python train.py --num_hidden_layers=8 --hidden_size=96 --num_attention_heads=3 --num_key_value_heads=1 --head_dim=32 --intermediate_size=192 --vocab_size=2048 --hidden_act="swiglu" --norm="rmsnorm" --norm_place="pre" --norm_eps=1e-05 --positions="rope" --rope_theta=8000.0 --rope_fraction=1.0 --qk_norm=true --attn_scale=0.177 --bias="none" --tie_word_embeddings=false --parallel_block=true --extras=["capped logits"] --init="uniform" --init_std_qkv=0.0498 --init_std_o=0.0 --init_std_up=0.0498 --init_std_down=0.0 --optimizer="adam_atan2" --learning_rate=0.00267 --beta1=0.9 --beta2=0.98 --weight_decay=0.11 --lr_head=0.0112 --max_grad_norm=1.0 --warmup_steps=573 --schedule="wsd" --decay_fraction=0.931 --decay_shape="linear" --final_lr_fraction=0.05 --batch_tokens=[8192, 16384, 32768, 65536] --max_seq_len=2048 --doc_mask=true --train_tokens=101400000 --max_steps=4237 --dataset="wikipedia_en"
Each number is 500 + 50 x the weight over its row's rms, rounded and kept within 0 to 999. Layers, rows and columns count from 0. Numbers have three digits each. The size before them is the row's rms in percent of the matrix's.

# layer 5 MLP gate, 192x96, rms 0.142, rows 144-191, columns 0-95
107:516470582568482520466519577531557474516509419447486545455527517567464637436428505541479450508475492494564446561544525548555479511510580537471448458480383548480464563454514524472442512502552540509525604513462468516433494480505538651507567609426471499569530454432509526525431440465443468494
103:466450535613491511485480522554508400503535454439577409455399541518474523471487570470523489547598525517490497462527528486514600624557575481577499560475510489482489408517493478567493397477481512551526463589525471566449531503465509514475559411501548469507559544522552571564373441508507504480
101:531507502505521491514421475525617553487520574548557517504416468458450485507517596497503543432450485519551477443532531508497499476605428499504588427525434529475440482543424468534447475673526483517572436499538462546494498514508445433536579422485500412606397467506524463497533484486425485465
108:492567535468440529486421389406589448544529445426479442436459472468445507538473527397526539488518481515497434470526517488518544590571465519523494554487461566516561498505575532520410563587467529430498498540478497546449425505514443550492450538414476511552514394424489540499414414458418471460
111:517435474448553484455448455448402587409494463513515423445526569498400532451424539448531521514499552518489453478510477504482526514438505508526415633559430548537485593514406524457502492471461541514495512485442498526441527535501519481602478404556505468505492442548507590457459466579592442583
101:511575550494503552551519521475456511519478561525485412399469429490551491504475573512487472586561481569541531479518556511566564533530417428563472606523405576476530460489589518468539475503485426489486535450594526553488494508538393477542508401418432452428451432479579570520501479478467426502
110:433502477510506511522493517524512485466494558527540544498422438403491562453484549432534515551462635499489533617555454560566437470524511527526480522554561562508380457516518470521493506523487514529563558407527452482512551451495522423456435437540514416503454405409542389479496580578459446522
106:416514520520522481429452516502472464528596623480488508473548402380444543488592498499537498528435542485483507554641426404485525547580518498539526540573550532483483567470530520431462556495582483449480517469518497495531441585481590532526454510535523490508438429488504460527503515580556395485
091:504516551411447567432521608403506529554536531484497471407557453551489553561471468493492485448569546526479523487490460535517585477498535455517427521636488512492508564537524531477490607502536405524551562518403548541513420473439605510438520554547418488566451441424518518443502504544528477465
108:535456515441508500461424404382505607506570498533569519567521449463468518476487504536596598459534596432470589513513510558533529487462497498489439496585436458398512558540457465485398517468473480489556512517568593543449447497463529552513500511524505498445576508505457609491434480545572459475
109:530442601507492558467477570467467478470542496487520518517486499517569583534506396531553472489434576479554551486590558649582456473454479442517473522500551538500487537521483611376455448468521505515539507521608527517506433460527493534443463570498510501560522399493496532469467487551487363535
109:577520524567514528519493484489557537507520522500601446504483399474497514471538615459499555519469514463500424532474478619489495478541423461494491430485550525404481617500520482479404545654509593558498484527479535541456473461515500439531534436422447454554489574482515552560488448586558493444
113:458552441500514529499471438472524478495504528598471444428487558529329588448390494437532415571490514538449503552447465423576503609504509532549506452466499554543463493501521457546512519573505481504501583517522509562471540455531540593567479464517493521507563510470629581486511576478463450501
096:459519499561459523605453501497581566559492532507576594578443396521476447501537464525435553502491471480522570613562439519489501473507518435575412520475478581486508526414494528532465478576504524461419516594485511515467531548587509548471432500470585418473468459540523447553416581522443494465
095:446538466495479412454449431552413470458535526536547428523574454493440524494423562600558512555412545454444472539530542565412402451482548469433420482512454502471361502463526478575483602537481526517520496453514458536487526437453514515491415482445572525559542523456466492515463531538467412512
098:527528513506442456483495544451557369427497580487514495494541466570500637440555480459486491415536449445497515558480516460542509569547507510440485488594466439465539542511454571526511639560537511443452471405543521530507505468505588551445493552537565491479465429466470567428391499554530469507
099:474535483525571465527533474502491469518446453558511526477519479427504513516396464484465465523554464506488537495472602547623534591498513476468447546466481508531450476538511564494468480451545602514497544524507614534487540472467643479546488467415493546397445478473485530591483521652419441573
109:480560452460550465476553575554623419522511468546544463591467556511474533506548506520519486409524518468501546493522490568500483571552498372474454582584477507461413580447535575516527466528523537390434495432482605499501444459483523534518449479517567497508548422523532576514465531605469489445
090:444594482564482459517479567584545487546546519554534359536506434528540439476549557595495607515380420490459509491525586557494441564503455556464377520539520495377473517426570436499439486546532475502495520531447500512513512494489492556491492465460545450537588521537508530455509441541499470476
097:468500498446579457440523489457448608529482523452482561501479507412409563517481434447574451458645441465532502480545491454498569471481407544486556571458488576526419491508440500457369522536604472426552495538498491498488471479470608489487416479551529546551478468524411513490484516476513514446
096:500559536432430512537447444510537539487503440546480499486534475533495479499442521445528369442490553459495483514511470490462493575542454490490496608592528479493498462558506565454466540466638492453510549632540462455452497408580580576509481497438434576579504467420491555537482520528615491487
096:507534474447472463440503560395428537495519513541439561449564445429403467504451527497455474499562594497475510555516556503557501453591592524456425494547476488558464624518465542553469618497425504410540566506512503543468500507552468492565493525447570376531480504511509511578535581476494491548
088:358482463472437491523449566427531416356528533506540463458530448484501453422505439494513470441525485527503439464481511546499581435518501502488452468471498555514512467498549536544486579547434508467471451439469574573476415576553484502456476416512529481623462451520518467416410408488562473529
098:592512558434526442528509455495505435411524528641547465546432482505506499514504444468575579491527581480508538561545453501526550481509504445544515562494470494438573569470394538431438531455583479478423450470567483546503502523507557467478502453556461537524481487556482569371523512610582458464
107:564618497560559459489454490477512540486558488438582505552481409448505595503537495453536541444422479457574503512453567461441516533529517562494404511541508525413443491435496472474416453538553517604495545390497498610435555442462545404485459443534561522522474452502495575490482437471531499530
104:558618445575531497455505543444548518529535499497609475447459533463466500356507550419498528538482488522537456544462417436514541537593529495579504488505477553540452616548493391536505535484497554497548530540475503520431604534531484504513461555511538465475491449423570484499474557446374491455
096:533571534600521531513496471402519643508559490521561494484563495424427540456434553493533503449498434576486498423522540474485514529540511399494499559600465539489419522457477504446522543488457511496576479482462538487436497494537487506574366477511545492499564473525423590449464514532520393593
113:554501506546561458526515497486591511465481539467537481477519403475557436456436510492564562565519592450618545591421532590514509596571414443574558508522471535474481579603512516462515527588528577505457507538535562461463542460461485564513449411433550462505524410511479499511458507489557488477
107:466466543500528493517513490541607563494511524544531458553431457496580545546467615466561526485582672514578567465548565503503526566511459464538480505457445591369443532486560505463540507503488508457452516521523537473489501458533437465564568434576526436467459490509487468423490461593439545496
082:588469631522530431511439597422455516531560528508481387530430533485548490452559477528561510494443492574482503467533536593549575534401573550477508536609457548534471488520513563495594590498517490495531437427434508492471468483574535515528489455442534453496424505447457550436483434505526528530
101:507485433550484427483498457458523476525542462534564555500420469465546533504459425470414472428458399464489365482507474557568498487476571530554580465555485532400391476512554510558438563529472534486525505412525488477529590410486585611502469585540517454552540509488496462522480516522421450504
104:485546541555501513533484483433502428479517617617610529451491438489493573483430584526560522488425507491515592579471388507515547496512537480392446435490520563511539534498501452515497535506436570525569525510524484612420562541506500535439507442488495459471556452551539607522459498461562479551
091:474572526474529460528434456566607419504490483495483490517561538440462531480512548455584563531556493519509480538572589603431576490489489618571460553488508455438482524451553560503461552509473500498396505451402456546428427517470442494604463517534471512485601459548576482513493487469415483543
108:534521454537612400427435486439515484385516520487522422499458449476389461492600522524486540391527475536522457506500511426452560587530437493431440486468453487412504500425530546560480543486551511491480459446537547472500478583435489474504502554527528508587532444526561603511484551462516400488
095:454476465595570543545467457473507500458493445546522470481468531385521484477542516518546560484528486564498494552419495518522522472603499463450507381470537549459518451553473509521456408534464607535431490480409581476449462474568395529492458414492529501493615419459499496450463540583397493472
098:497492480510458451581469526451651473442476450435527456573437448490450620516444425459473534454524508553580532514567522474433530475507539457443548604606499563503506510413509534606391537522506501478545456577495527490461564463506488487549442502510618483531528473475488449479512506437443505504
112:466563446509542437441435491500547514402491465469486548458384429504457507469517563512530501378526534470420404525579499546502498574528432508492502458513460585457515455481435548519494480458549481564453497564507548573521541504572537532529536449424571522550462425421527458457470430493641448475
094:430579436489475448514484491577513575565566495542553484501443584492553526493502509473484418568415497490516478456572591484491555489545471528542529488539372488508416504414471489456530424492452551519435534522470461548516428547628551510516376547536512522528441468421470454491461526536459392512
112:482544500551433522452529528567608439606502569553500515505567420494576581581509585545529461501444593511527633512496449511527538478488552381438521538530486603543484482498538516518436555568519574478541498498499448547498505434503513512502543433441490420588575484554489530516480475472516425522
099:502520573452574495419428459564500439487497595483510459547527444457492591594455474511517542524479448506564556535494412607568442462569506459473424498575537532475520545524470544440513530488534498520564459589600518512516386504528478409453435465533534451546438495511436541519485453531619496510
088:531506517502532533500502508454509529431550426459493503446602559474524505474544492563515396483467526480517436361455639451543546451541461490491539525467440498419525494487594537490432537489422557509412574513576506442430415449472479496441509430486493427452553435511576584466468472458506452468
096:506519513533448524497532431459446607574529477544548397544553502468470559505570395586507673557515516503444503465452513522518469477410465409470420445522529551520458482560454542519461578446514493480533481489543549598459487465523441522568591451542549480504483462509416520512518457555537475543
083:413551430550533577520539503509520579481569586509513492458542513473533507472484623461547564499460546581564500457461585466514544546407549440478468501449533553480471434474415534539560474514506557412539439538492510536567474524612544551523440471565501401477534400446565497497502478533442472427
103:502569460532451485592515555454538657529519517536565466459530547561324445544553529488538413540577447445479521513572476471479534585499493487540474485517395548522476489489602545484525583527479517488522529448534528556478522486481473561464496594515531441492469520534563569453565476467487422509
106:437522505558425403530499526494418489448499534530638487525585415427494523541511564546522515529441481494539526571523452508513398517572488542460467440578516536522462531350499499462542544505454549552515533483440474614464468438478476493516466504495506507524534446562469576559465580622493465516
104:476553520524541537399415554476571542602449460487505481549510559508498470485461521591469463532482512455469505472479534471515605514516365507466484559560393573587438506484546519513556550537463602552541484517519591494472481469526406604478492439466509472451495469516486543454449521496383430548
091:532575566483484578457540446500533501561500475595517538476558427548454583407582495394493561433533520382500433494569573518501436497468558470543421477496433493513422478534520466542454458562563595409483517513493515528477512480545457500454488518462510491492562453529646484427450532508547497477
100:502591507450569556446444443516534444532488432526503445513572455438520526542432586572490496509513607522472545582505580498523550502461433501439435613425460498593464438577517548516542402542534425564476522545550564505519507447448420546537466517516533484461535421520513482482432468555472472427